Weights of a small transformer language model: 6.7M parameters.
Each number is 500 + 40 x the weight over the matrix's rms, rounded and kept within 0 to 999. Layers, rows and columns count from 0. Numbers have three digits each.

# down: layer 5 MLP down (transposed), 768x192, rms 0.052, rows 611-679, columns 0-95
# up: layer 5 MLP up, 768x192, rms 0.052, rows 612-680, columns 0-95
down611:491489489414470494466482428524537516531531541494534399482560428486541449473518470476506554583529570481553506491511463519461533547462535476482558530405561483488546516533443441498529459496499499484518563527488505563522476489563519570588550480512451492512507521465420495490537530528490536593
up612:552506458496532601560499472543475490485532471501523511470524508511448515523479515486523492506527435483541470520414515521430550437535506501529436555506587475443518513577566500532535530475472512482505509522521455433522411485561476491500516460497449535435488499476548428503525488514494459502
down612:568539500459545541490448534514549490527468504451477421463559485524523504502399512455511513523411467470521440487528492564460458481549484487496497513493451574480537519470553569532411559454479499569500491472427475474404497484496496461488522485509479521474451461549536529471567448504531502482
up613:471474498556475521498459461465465441500473476509481485507510413547508512446514482522467487482450518489513515509505503497446491489472452441491568543497516464504503424426513488526549486485487489509490508471509433507505514442491460469536465427546454521465483502556484499598483506506491448465
down613:521450507517497485513502490517528487458476559476489546402495523509492445527442485546444509480554561559550594512473512468464526493479468509541490520447519495515528535482461503543513510533454514443471540488492548599458524508514494450523406538407563526504512478470514527481409433469501484423
up614:463472439433451438468515562520499529483549504478439486531490484510509469436521457536523518533532503510520493478510543438452470502524475432525596562560492441514504510525553509485449467493481445494577482477488548482603564509505427486440440450511492468470538528443503567511503521453447502506
down614:443464461474480501477468445513530552467493450484484499508469506495580427404554414551522529455494544544455571586520495488418467497487526508431538542542477497553449554485550504463482543432550486551515476546540451521546533529503476523445504449474449501549501474496621590445462464462506551448
up615:415540450474534538506475534451533472495469598455503447516426530497516481511488493546487551502528493498456496485508494511514559537482489527435539465476473452497523484516448477481522480484474471551487520463551499459469474513432431448529442508463532416520528503481427493464506455485476532440
down615:559488501456483476522487470618448492474490425562490481486513452478504479526481469489501468512466514496505502524505488511498477425466454456565453512509539508487507443433528440483506497551537486395450479518471517500483449418508524514479496478538437525460524485527502480513505556443416538550
up616:428518494469525519478527525524526513489518512576534517403550491479472436507573524484487518541459527443474433514557469498563500454521511416489522430519500477561530441525495533474568529538574471549429474542493471527558506498461473496515430486526429472514523507507538475523523566514480496550
down616:559510486487448466572476491449474447464488484466511515553478512565505575507448521496496503463520488486488478439481524462504499544474459546475572594527532549416500573486493445540473476504473536436565566444493505495465498539525494472528477508449559504492503530514464515448435426519530516467
up617:446472455496401455456504447530555529504553503533528509484453492499487452444472541539516503514515468471491432520458501476444517433482493446530542538525509421531409459513556425556487515465464483442449468576523543468525532536468466466421447499410464463475455482492514534503533405472511503476
down617:381487455465538480498507442506509548562540511410511587530543455498511474501478426572486469608515546467544463480528527538494489469471510468523540573593590425591475445512520548519423484455505424524526509569484454458453592476444420520504483519512553558502537440552444530538463441419556445523
up618:497524406517508519490431569539525483511459424464525518490507465532399459453487427529476516578515532486532476495488465452457451502424440431506532487486524512520527465531526505502505455522446525581454471470515492527543518511489480553497559419490490444463499484507524542506516452463476406563
down618:501509490489512484567560516479432541506510506497576516580504434455494448511558520441506560527445494525573453539527550497571515532537534560431525480475485547569456470484454499586532493505540516461561524522522551476485539496541499514495519514482515521500474600505496437461467595389435447458
up619:442515411506490474492518567559468499540563532495469540485492491460462428548494501532499453505528546548438471548504541463491485493491474470488455526501553409473485514526466451493447486454579468483495504501478483523555457529460480431490500513505410464574509515513488470477541496439504465578
down619:573475480468536500496454521486437506462515497533531496430514501463495505461488488525446511512458432488500509501490481574462470485547542488504489437455462533535489551484511494447506495477527523484521456501518467545430544504500490541498411453468491537519500491502500470461503492509572462544
up620:494562505484537475527475557443525483568469483518551523436495531558493487485514483479497513450458384487493503504532473518545490512517473494529524501532508481525502525533557552565596543519517493407427466509482524508448486446448528487573515563499478470515575515455467467455472506506466518474
down620:522493441528477557507582483540484531477504475559482497514489467498487540517512521488469434456523540469493519522483521494485563524498542544560543488467560530494464498436509499451489450543477483539520572473544508531563486554507495521464435516433554480495447502521479490518486546508551493450
up621:541509493447444551499471504515543458463447533583474504492474512461451520522531550514503503521497527501468519499503496479514576509513475484501495604495580474499545532499583475476450431542461492528552494538573487515558485464493415560444511447483450489550526474492489503481442439513502512419
down621:506488479478573472532535553515511517494516473505514477520534472535533469489484485506532552431467445441511558545556480519543469510505492481497519407472475493501485483504512485512471512437522525477500490504502480520466504487518551435537542472569510536538517530496533484472526461557499487483
up622:427467461496514484473482533452506530605523533530519452540558490461559494518446540535588489498500511538523570515522490407514457495499504473516543520516520494512447566560456506587534483440523420507536490459461534522465442519486478476456535416569463517500514553482495501430554418505588506569
down622:454440464488569559457452477534568513476445511519473460512465526555554556486506476519486467492480521551372497547507501533496436542486546597496462501437493432515537508487544549596548511501513592526482538521461517479461525491526506404512485580564508459518546475453560481598532535479492475462
up623:478547538467447480519447521484464551520464506525513482512462540481498522401537494547511566498453568505395466439507511520546441512423538473558581491485498479525530575514519525567588532532474536492467488517531472393528503463450545464465478480429507494547513530540483446523470434485455441577
down623:524425495412494447556511553509457510553553510485550525490516447456529472508552467498512502496517557442547515569509499467415551541502485574516460473482531500554518466545480465511474525551486522538533548456526447508510497507576477554569478441522457540517470429487489491431547491448466552489
up624:516432524497459541534523559592510477474498463536508531427456527496453513528501513494539536494482478534527465424579529586570524527490491548471450519463491414493469530447548448489500490550401505432587521523458479466520447486482474466465517448541459434481513528445528498604484486505472432493
down624:526495514505450486489449595495503463510528538471536523534505484540524464486517485518482506458495522559467435459617494485557526406500482472488475478512429482560447513631427560449572556517469520508510459437449497457567535544528470486518443472520530452454499396446529532517487519511541507518
up625:512554506478477509485517464495571498500490502523557437433439530462475504426471466547562524470480450482516456449474441492450554458514491521514559503449418470524523458482512537427496513481483484466594460532438510475500471500474521529483498431462421544448474475538417478531487451569500523517
down625:460483464528485495489478556517468457491453492474462499490569495581489494493457480490470489530504461488504506508493443455495496499507498490486487477519540452468488497510518463530555459542584557518458528512569544460543573497505507500472525487540514465510552484429507524493565506501486514502
up626:473538516504471517458460541524494488494495424555528515505447446507487484507525541597603429553447513531545507456497496545497504503515501508503495586514462515514555528509511476521510484465509499547525511555492549448486439446544496518516502490483469523444558494484531497513532526417485490513
down626:500525503556517526509524482467567580492538545473422528444551521531481480484483526474520457512451518601510492567515440468509507568512461438467501449532501477511522597484460446523528450495567551451505496451486593545516541496506526413539520488552491472499499471488460498521491449533513523535
up627:482479428495503520564504471455526479490526439526542414466481494529489469506432489539535517538436429497517501516490489514497474432518462540427517492598460477522437508490495514575461544459534487487471512546503547521418541510481503584526434473501456495561535468564465502495513533491529428487
down627:521541486530429517419501473452505496531428489576433517429507531498345480471510550520518562493486473474502563468443514519458431400508493510475478565531533550523496468561384515478452497512499488516476521487521514565470548466497490429486488506471495473493489492525441481566437520522523548519
up628:523518464559588600538500501517500489521425479496516461535506487497541470431470462558507509509517508573495490516502561511524498444439543531536466488522477538501547476569476427585566498449524484509479470521538549501546496507547515455459471481513456504428446524584479473494535510540471584471
down628:528473463516499550529443561492496503569541560456508523477542546499480505429509507454482483521511455520507539448509478487551525552492528495475498543494495520579438474442496475518482545543433471514482514551539517515475492450554505536508500546443478459538445533496489507460485515557514476535
up629:519465476503440519493498588480474456570516565461498551451502463455534449563540458533526470536472518534507541459474491486513419519439573545552494492518493480528525478476453526572495519481486434571585465441450542518514483514545429527512494516491576496599509502487505504524552541491523472486
down629:485476544473444488478438543429515594518512556529518559523562475505550485486536506541455545498568544510547519459499571530469525481509485564442478480506552561535484454459530468501548539503559478502510495542508469477531526545470534575500502527508448483522550503535507457524493483474419547374
up630:413434527452516439498489510546435422487437510515489481485514505467496522527490428448481467534570526519598495537514552472490482518574536450538505509583538500547464505520553539531541484462498487449462484505487482485518518429504474459498522492451530468483479511514506434538494440592494486500
down630:529531477494525474528507493461516522426502466500469455486506483412521453471510467473522470468569406524599554493494482615463472484484506467496455471551511499513461459551542497443530487465513497473433503487484501485529443409424517596463494500539502473460493427535475487561508519432484464544
up631:478516453497493572562475442470478518567529549514508564476582509469505462577504522497486499514515547491538538512528462454440442493462543512507551510479459526427510471514459576490490520481532504490478489450485554532483499475499432540456511486563574558473475505484557427569486498489449532486
down631:430496478487528505503440497510495466488491502489495528530543487526417489498498538566454469504450499556502514506481570453483470527468465461577499567525479516463455428536522512519479550476481529516523527547537608491484501461462485472519456432456489494502528575518488506439501476513496495476
up632:464486455474458529492473470550510439483453576479606577502389455464496515543475492485522497477441436450497513486495473490431517467490463490494524513526426398492506503442451574476451523456429460518427470549506498418503490416436505529524472502468494479435509418553510437479488507552429509524
down632:519486501571564467519448462493565417543536508486427511501514470471481518495538527483498417474525482492452570558543476538466547492462508543443479464550499471487549505452497447488438626483520471450535555532492553463455545443545436500508464423522489526493561460482466541563546517389485589522
up633:534490519489532513528506487434438489496524576478522525499453546551540446512536498507565463595468483526532558465462528514493443504502453473507524538501475489498498443525475531507530523515506513471550470520414574496464531593401509535572465460505482561545537607509448505513529512556488443436
down633:523519551504541557565561464495491467594571480526599493549453486468447502541578500484530440477437431500543464529537519467486500535438529512554465482590494477532512395534512510513467584438486507429514455534524604478485485566506578513488494483491463487525495488606579545430529526507439475556
up634:555458484479396506489415480477490438451485401505443577486502506521485452522469571498524534506438459494512474525513478486418509439454490516468471581502458451478519511430465458503540518456458415430530437497550459473539530470478413486425512482510504476517491463511466523448463492486499452485
down634:473454537556590434471480423562493521520471528512508546502598476485552504489594425443494541486525443426555432499550557584477501505536529474555487528477493471558525489546569455529525521594504450508580572492531482415483521500464562524513514493519479469509467459493549493468531413527540485533
up635:503489524535532514492492542392533526502550452449438486471538500519554536496594448529514448477530524440557478498558556499485539587527521459577570524543460425473493505522509485437493514460501442478536528496510534523491550452524485565428404535479463511505510552501498521507492452428513506460
down635:544533447407523516446494421454569500471488568527472583515514514537536542477495450441449509476531490495458502486478458524478488486452506441522556488518514640428474479497461499483474535416461472486451455531508534501562550566524537493527476514487514488505505474503560499583485496483492480507
up636:558464561491465497479523474516419525537495471459509515502566490533491445502507494495512500496553502550442453455495526551508547506459502410448543529515515423549513517479490476548520494481463448518466519533557453445555473457525527496503584448470453481502500482559553488444510415530462519447
down636:409593542484537481527504487487430478473481493491509557505555516570545531531505485481449532482501445592502550458438503524499512505478488571458449461550522518448508499506468503527470494422513450493476499480521516533454538537494562523479531548474517504561510517524531516516518387522466552491
up637:531480585540473513484549488474495441511542473543601462532447469500588508563504500546472529494497532465512426446479522512589492437461456454521524598489437535450508453486492460533518438477505410434468492499487537519471520498548466408475534528504528491493426457504469455526525508563442414497
down637:470569551433510525519539497457518564502455443548512446500526476460500553546442495547514502476480474545523464504567506490572558507595469469501503531549576517389522485473499469445530527561428472493518475557479543463511542570452505518543581504596454509505506472438502535475449446486576446414
up638:485525528570490537495509521500558499559524503535567519592489539484529494507530517535572556479520551521549529551551500488553453527542474418524497489548486475484609532547453520468536561430545529476483487543535502501538479506502503487516495511531508463520491480492542558567577450487489449469
down638:538445494515486528528533504571482486406578448479539508474443456524561581481472452489479455513453496489482500505539462520586513529475574493492552455509562475462509508456544475456490442530491512464510562481479480490468488485509494497523440470475541481528510545457466511504502555475551501420
up639:499514579544567579453515544512471499522529449567498539486525464519490452473522492451467549510526527456508527431500441451522455492515486421523502567503586540481507538526495524480531456451526502497493458451504520530511520548506527534538475506501486506568544469500486524473500522528556490577
down639:485473440522465498569480479449474473436481526539503441451464550510489539523489462512529485483438480527523449519482530522449523507533561515480476483459486441521490496515489494421511588525507545521485532544495506480547441485476508465480545509495530504474486512468504495521495515505463558481
up640:532519528570490521553440477530499453536525497495559452476538523587482485554524550543539518488541527493510512559513520500450551488510548544522610514531489552512527454476545482554475484513533483454497487532529479486452438481441491499537492632563490550459498425541560493558511449517489524514
down640:495472421502484523477446531569474494503477534432467501518490531468487476491523534527477523526476509458476552504544461469507492551468516523499479455450570453585458523445492480476439506508522499529503548528526483529474527536504439533546441548494454503562530510506549488535515491512526525461
up641:453511553545606474544483561548569507510538490447540517574550447547488552398509473530509527477474564485469515536420595413525487466523549560595521499583416511457450493468574500517444507464504531452511481496483433426521461493547487554492506481497483504517458470459557457509547496506493435493
down641:577486534550470540485551465525497534541511546462470510404459501548589510470531436440571511535461541533466514447499544466488508534476522528497534472504528539514540485462550627469463520520441405495534426499495487515495542554536497537524441553529507527451501426581458465550511471459557459470
up642:424513512420553529512512540508474514529556447521551476492553471467481507531556506502490505446551531560525449523482507528507521494460492460477529496527556463478528579518445451443523528489508483490569496474477502494536453425545488510496450536492502531440520463481445468566567425485467480482
down642:486533532490524506490477486493501466466539456431471527430553515455527502566483442492444380570495559463511505447490489495413470458532612512464490430470478480495494500501539470492505498571483529478412510494487483520507547522475450517511527519398465586430499498426561497488451487601531529583
up643:425481493448449485485518494461439559509489486560529501552483554511531471447447396571436514488493511505466434479475510517450467532450395461488579504473438428502494546479512452497504483499455516513534411509509497479475456455470491476410524468434527455509459505543579486491538443480461537558
down643:537544400557535559493518578435555517440541511509485573485459435498535518504483498463558474478529513498524506535494484489471513477470557494462510501528532544412487464509448467481562558471542528493442446479528497483511570472480416470476466482540440434542508485489488453561474527453509508475
up644:496494501460500497424516518437472462529422481526576485509559551506478429477552544469478465430467529507531433527530538524493491501546497556569596533539491459454456569501536415481527511486430423424532494581402474527456503481540533449507459514477524551477467459519533546519543454453500468487
down644:585469517478410583488508442511501487469477548436462522512511559457473487541527549530569495453452582477483540518485566514463534445519536432510504487494476578510442483403465510495521461529498461513557559497479464463501537487487489473482480379500503467525501559520538548491436481556524534554
up645:544491520450512522426469493503533513590445454521510481537491526504546502495499508540489494560487507479544446443444490564525541433496518471541494484520533535521508465534509515534537506510518482465501476512520524496520484556434490517480522490480464477496454481447448525437457555467491478501
down645:434455457510488430560538536495475519484487540471439480458521473545482542545503516491501502476505454525493528536524463488478512501439487525493439461483558466501522504575457505511385486529521525511455529504509488497486526436520461482492492471507473517534504535500412464468496558526499552526
up646:498502520528503521499448497535497523527527471521470535449491563486539580503621491513492515547431589527465487550564543449586514499496492505457510530561520545489481577479453529464536543470503541522487521494460478569470485457487533498454523504511476468506483458567564519458532536543552509541
down646:504527472471491420509492518573518532502471485483525484498487442518475440400456487444526549449518492432444452518543456543475507499529491445498542548441482472430532460520519527554505454534507556462465495500531483458521473491512519571525482467534438535476460504541450495465581501515529522485
up647:505468465570571470452493516501502506503490493446496452456478414520509545528573432464523492545439532527473471517476629504486567502452513514587462529518429517477480534503466495537523481477495504482534443480477528480458565499463546514564482512510505542495517504535445429488488442510478521549
down647:494560433522403547466486528587536457471445434467535488408465517491451534525486486507565554445530587505527487436501497510493454512431512496438540553437525532457475473436498533498544498478556552521468453473499585547478479569514530462539489519539518473444535582489566444499458459506483457462
up648:513533536500540582415482509505485478476537489532456478541532507520573463477485509441454480507475454471520472504525491499497518494511494527551472479489606580483493520470533480484518446430517531496469496537483541507529488511460465551486526524521460464418517524451486494504438569553473595470
down648:521488422433473517510467483519530498516533528514486536506525488492490501529442569418554512456524536504547502500528501517490462562498507478482522560474460505532493533482434468467470556381452498514518535466560484542483504589511517447513489460417529546520453510492478475554457482534579474538
up649:532433466493429545529446471563390459529528519521553566499502507496521477518537458520462457564513454478509495431525523451514545467479490521409479409546469449536527504459472474499434492508535488484498465506478479520445453481556432510525452493582532526512461435487481420553508448473526462488
down649:485476475417511539454479505489474556568551581483517472498490496522497564501529525475499452544539494441399507466542494492441472528457454548555540530489491466430560459500486542488476534402493453462476505521500504472457484553479423434518509550490471510518516503517533515536550572490531546471
up650:434481532419461477494457474535485431537470481472497484432481475512434444571546542469492487533446480507549445456479522460509444522505572419505515467495504470463500494526471438475547545508517478561528498517361529477480519472470465437507412475513460529451466504412538512447503426499490478517
down650:445462540516529524520505492514481412475470430589514487463557460582489550466545540547445514476510490539402466514430497426521600478406529528590471452507436490585514444533528497540560454469467492580481471571574501552436505536484429431512512490484496459511403498509458438509558524476535578477
up651:456494443504510427428513495495511364575567559454517480523585592481506555500440511476544475518444493484490488488468467488455505496488536463447445465478572445519504512537452496503507374502525532500605497512489482544584513531521465413476499420487515536483510482533434469473467493520454531463
down651:488537501474493456458438453501487557471521527467504485567386515452485492500508477589515512524495513457504456579558511502486459458498505463458495464528443550510496562518521494501416500459479510511534472504554470554492487482511427545459510475543496508509468472454543416495459468484535500515
up652:486524415435501462416537510497529481537469473470514490444538559501498471459485468499487521540484545499547460485526476502483542425509523466471527568493509578510510549524518525477517479500472486516499441497491520555450523503481559562493479497458518503509519566477488515559515501484530534562
down652:462526576515475518594441511533469525519534481548498523535469510521487576530532562510501467446458469529488485497491531505516464555484476552531506392516463524477534424459480435471453498550525502480549544459505448487523491547552418469466502519520451512490531496508573499519489539516437487513
up653:518489429525456486600562532499491454580473594556497534542464446471486493502517543522504508427476570561576499504478519488512525512488542482449489533521537476503555488421463498439501475450456514528528554457482487573437501483512515526480509464472498481412485484458430540465547496439454465526
down653:497497473363591437517519521587532539532513462481517513457378428532529497490468542545540424496557468508510543548512505527534495543495512541514482516506460537542435508512574557543451459432516554587506479539598490549551512465477471535549496522478498507498552505530444428498582483481479490507
up654:512460495519533534474473469500527502533544481437558536434451490534538533548506469462500457456473479533467475523475492536525488466475539422475495467507507425464448512505536544555529474471464523470523587493442439548520461477532509481409475419458480483500449480488552464559532440531495502605
down654:483496525453499512567487467557487467539496506480465534499511501436489446487454524486490469446528506501593478492509518532521518483473500452502499475473503571529471494513514481523537481490494477488502473438546469531499461424465493459536546521536490464493478445480541489491534487545518532456
up655:515436545533475465539447475456507424524493555433576520429498511489538472589516450457534520516529514480528490436450552535426530465448528502504499481546414446487494525506491557438461583450542493514468450465521504455497522484444503516447504532476473526491491475462485466484483559472468493564
down655:566525468474549545476486500442499461490499504481458524484456480483462470531529497504559529504503461452493518567550513553424466475504464511474502487438484514458450503515536505520485446504473501449591458524470434496412510494514518532508466492512525518548450589539502506474483494502484525475
up656:508530504506495436488573529507473445527485492542470525448471485449537481464542459540478478507415492613489543574519463480515466516483497523492614480465492429584521522483505558547472505503509491505524521465507519503521456489534506545550451520602523476527476562463477465549479555578528510505
down656:500481488524486559567506425442432457517531495517492469443487509535453512456476480547476426496562423466488509468500521517524424480590519553510515648492517431539459410417527574586416523400574458471512515444504492532482459492478524548500457461547477445475538489497491522478509489514541518430
up657:509509481504521477594462483476508511386463516531466510444406481537411510483476504416517494526452474541491453526416484498427480419439476482449511518487486527552494485475500541516519483528495491466499517480478469463508437472535485482465487437500526526455538489534551447462430403446455556425
down657:492575512509525475435449497407506506498550539480512432523483580479522545467538463493504511543549511508549499453535539474482512470502555507478556503486463479513414503515471462398509572579506531588521488434440492505482541525438482533483457479440441537466537458538489572565542575489488547426
up658:495524510410499519509522470532458505485539511467490483518474554485467482480450493493520580551569546507481513512461552536534458534426573483508527493492482450533486361545515497463484481500564528507490531542498494493497464517572512453496528417421438447573488475530504464455564516471494489490
down658:610517471441506442498492497481569476500458539491479513503496451492484598480546388472514536431485514502519430520559508511542452393516537515516505483463510574512468494447517436462439500455487503509401558570463542486439505485508492484435469511459552518501503546468517418533495485504405524489
up659:475485495502462466522497477502466373455539483476540487470462501466491489501492515477509494525489463466461507473442454460536412458480504426480542494536496467526531443465489547493483399423489479462450478514497446524536447520455522472508516535466507496457501517446520465488435483541510502533
down659:503515403542512554488478452527549475535508470524490506425461516558493486521492557522541471508450502555516442467480463512489510522469484461517489558469525504461431516452484498471542508440515453497474483529463502513477444509485544529519513448553478536535488586511536441596527511482441499418
up660:520392590528610559473441482581511468568475467484538450467487565436557489531520516530563475462503507453448513496545524391467504406390587488489500519520375442499444533501420499527496464480454505510508461510551498443514520520475455513474545454530457501556505474574492436537539414561492486503
down660:570523564486498532550496454507464421537451463562467444566521518510521521516498523514473428617501536471510505490471499419493506506473570473524494510493470480412492486538471441568484572462445564410577430545491503487528498526513561541457481500509507566535526491602491480504497500599487550472
up661:467463435432432492562514485494526380487517535433513559478520412545506515503510492538530421557407485457441501491468462441522524506518477483427507499521458465466480566496501537528494443469489487504487532502394470503454465396592470485486518468447440526540518480541457446521506507514478556459
down661:605497441467505459520445569501552529511551421449554447492527516460511439409600596556554518471542558449479454466559479546444425479495449509598510514475501480500567480543544589493510547432507526516474492459519470473555566508448484493483474512446459528478496507478484494469532545492442537464
up662:479522559555525539506508538455559462464521458495547471482506473507506494417523497513513507548494497511467497453548535571478543478470549517441530478581519527521590508446540476510541467463438533453439511531499510464432470441475523521488424527518485456462478486486473531471544500585498497467
down662:529554493436538511525496409472499494509481543451535539557543561512557480499503502516530499471522454475479472499536461404496422564466487492537500457463497488544462436507501538498479520418534466564487582532503498540607553497498529485474571482543495521529530509431556572504524479395492493495
up663:494500492508513595477494495432503454499461513553462485474431536465518475516515493488512537537494416460537523474494472490476562501527558435536521545507479487505510485524521481465493468507459512503510504529525524558529500521483495442501480472466496487542546466564520552476456474508486528482
down663:419512519511517479484464449522532554501490492468528536587556491550504522485553464465493530499528527498515451570476496495531479521421508584501468481475471483515517515505514473509541494486542481534447531515513483430476488495523599518524505458593523548495486483483510456576518485521502498496
up664:505561439470551502408489471520513526504435495552471575494528520522587510528505497455510498493477467462467476548464462519502503498478497536498523480445527487461524512495470501503517503529493569463527481525440505468524487504536524483541502477475521464477434488550479461429524483510497556549
down664:511453534569455515583508514472521531561552490476508494512506459488454541493502466544516510508471516577523566466471488474524513480521499462556480500540487483528470441510540512463487547524532429478491505497562492530486540472495494513485469478526458517495552545468528553524424503497524501486
up665:401522536435536456463469477472467465470522479467490539469460468482500467544558511517460543508555519448511478419467515509539544459482511460466549535512441479555446493542523556475475509437493527486503536493478511483487534438480489523470426527549499491393532511507474562530472517544506500418
down665:499490435527426448520532523465498483525470536447509470431508523521504496482498463469512515451543551553479451532489506516507532517492542546544470491497515528410450509448458458509469466583510585510455494520477498535469429467521547469477493482514502571498495495480503528478460488493484492501
up666:489476480503512556496610470506470449486459491483507439589477527484531527478539519453567448510559570498476517471412480510488541509584485519523514526552476458506474511554522514535495528422563469414559451463549492460512463511520431480477458483566540511499479470504493433431540504460583477478
down666:525502471573501443459431470436460481465509470482505522508504504478473606491485494435413499515500509509536486488478450428571439493530555484510480510547571547546515516529437529462540517465541526409425424533433537538562348554452495481403488557553458508491460528534484480540476469502565522539
up667:521523519501415537412449496442507484528491538478516438535569463496493543477476442505466426465551489550500477491410433482493464495483465520540581468467521432550467516491520535442505457510443477501454479468451471502502524479531493543488499462454408512486518485519450448461554462512495486514
down667:429479526481556545464484518433557535550461515499523516465575490497519484514508483518500484572500509473510436462481495470481471495498465453525510516485459530585545511502489519535482549461523463517464501538560459476534490495508505563512544542529476481415427500498498471534463526548468514502
up668:449486479487519535490435559456478475523549464482515489512516480553552527455452467493490452548437418542519485550483445539452491495475504515443546540464461433543437507520483530479495499480554567528498405485494486461441443446454431510568475420537522483460521566480485503441566484454477482530
down668:480519551518407445533497460452484480500529424515474481478501526472538472451487562407503503555488541553445537450535569468528517497542510572556495529522540549616495526527478500527527481519573512522496524499484474493539447508553459531447458489447564513548523517438517509459474481499501513624
up669:529496477377522464553456441542520460500454552468511561502548439524480419460505439526496580426442487486463457513380446516517500421475482489554487489512511471507488476495455476520459507501465505458468397412510490524541468497523484448545433492499550450473481454467432463486508514434379515515
down669:407568490550513521468494524476543550484505482511490550438562474498463451439478470497496450533530474505503481494521436529479482486502494506541542506464530535457509498546500483474570469607511483469462491496497525477476540498466557503478475500542514469401544569561421498486472508500516563499
up670:466394493592455561506479503505554525425486514597384479476543511503490487514456491509481502491507466523487484512485544544548537532518583570569439482486497522526467485495468499503438437438539477487525495508489475453465488465542463442524483437477489470434485464487541474524600469500425497533
down670:551438537490550481434472486472581594501527531571452461487472448534523508540475519499495516501525482499489532551521454548534530482456480535508459490484540512557524560478479466557439403376505463405507512477521531515540504592424495529523479548499469494498559483501510546558592486455548488592
up671:529543565480470521559485535534476527502457556507567424490532550454499439492467510578413512552551571467556511530406547480528475497442447490470449513601530475541420484448568557511563559524494473502423504464507544486527499513520456523505486470512484478516565468445481625536526493533479415436
down671:499488549560514466475509477420487492505518451495499447561484440416599558538504524463484457505448462596471433494469503503475530516522498501430550499443453480471479497479577548455581568451521475445471494556470444429572475480509526430467470467545489428504486476457574442514493445503464485473
up672:485423456450483574515580472510453493443497466416482530424474535548481503525467539550473510455506463506588463480464491484482523514415454481524541559466448448539457443471548514473441476415507418539529538474436544478523430443555490473480453500539481473567501469489483535428533575478482500420
down672:538494492400483510463483553548384515480442499495464430495496524545556449499446579495576465484541483458508535528470503474546468516466486472459497499522499504508539479484545473562554520450491451512573566505531522436478533492551552529597516497457522501535521475463458408472543457462610437397
up673:496493532489526513547480492471478501403455478531489518485454498434508486517448522524558559467451500490526475519472453512535501486513521500473480490521520440498522476495516452469499572524459455473535508505446474493557515512507485471520501477482455413465508464457454389421554484441520516471
down673:477430499494505435422480482484458459529485550527500496531501435528480506514487518428504469510485487424481471440457463551497479508516573431510553507447593500463435453519518519516495497497499529526429458447508449552518480441500448502475479548477498475503539506505491486534505560503549497478
up674:479536578489490477505572519485574429570477506430521413472516534488551497482552456554535523475542500444447506444412545489516543456454544493496540559548484546514444492471503489512501494517514469591528516412361607507520535541546447544535489475545434511535487497472423537522495457514559420556
down674:507455464468516430494476479495487558542412520530471528500506504535456477530569393424502568458501468467509456498516545522476490492523462523497405523467468555518573519476515568400509551431561511525507526523501467515421507520514533487459517417427556577529451517533530413533560500536547481537
up675:448483493514504531468469500469549464408496548462489495529510550464529446584520521523541482479446479504545543509514489581459532452510519474454527435475479429428459488397432499491472476549528465497489529452571504565512543471479502504490524397503463487567395427546544469566559520525453536446
down675:527493543529480519426495502373507498522509532514441476572413496486462452470477441459566537470566509527492546486575507433517543495445424551463469511479500589532461519504479468521507494555464408389465541540484464499501519487541549474470428468454592517502461538464501523448466580571497497434
up676:491445531486472534511531511456497472489476468537484496486472572533543521569539497446561499525480513496616470476413587523491503423431459541515507499530524474539488561543475517488540414515498518530565536581540485547497529491464508510518453540495506479511573465486548444487517523507440544441
down676:499490523468532492514492572458493544534538493540455475531565461496521496498484510529509449516482515543441492567553502518493510529537505503549481548513474410512487470539640503499412504499499508484483524435496500496501515473452439443499525476534522480514462488559550503505490543517568506590
up677:494471428461467489435503393429516449415473432512445502503474450526472495421535460535463509455487550519449468513516486452481540469479431456510505494485512510462529478528488507470461486504463438478452456554432591434505501490496491552540420524418442503440487513469432548532456408467493456508
down677:589453536487535444483510502520438522528541506566472485411525525445508478585469455508567463483485515470446578502511470494525444529499514407536517525521480527514512508495527415539527499519514584509583559474479474540545482517509526439481459460485419468520492486470557505416517435548530477530
up678:490448502495435494519510491530478489562467425582494478487501534573515563503542501492470542493501504479527514463506550559445501438540490487520505499480485528433471513461512501477467465483480424512470504422494480498492531475540483454503475464478436481596505505455456607464533429524475498506
down678:546491545591506454458544516568484444432474477487532479483617480461518473489475570530497436506476448466543509511502463428531484506508573502554526482495550562485508486499574457485457551508570499509444514496521507522423459452525525506466538474496464496483431507503484480525461520513456540536
up679:475501468552511491522541573538484486478532489495588537461482473536532569487493441549457452512466420500498442538432488500551486489430460487510504515492511494560439540486525449472522510486503465472479530467403514442562486465453558518409480572410537471465502408511482501545515522475449501554
down679:548451482481486504471527496585504513465459435518505473533422409544516476535492574476537474489461485491490501486514498443509502487501459445495469487493477432501494515489454527505508430525574490509490492528561475500455479415506486527431545498566538518512518522464511437522473504528443485519
up680:541453431538491519528464471457473524526515553551497434490593517525538447506522516491488497512504522528442534495505529466512548496537579537497478502509514498438472472507598479581567507505568479435524482529593476436559471506522469489519529453574568443491425457531594517521550438389395437564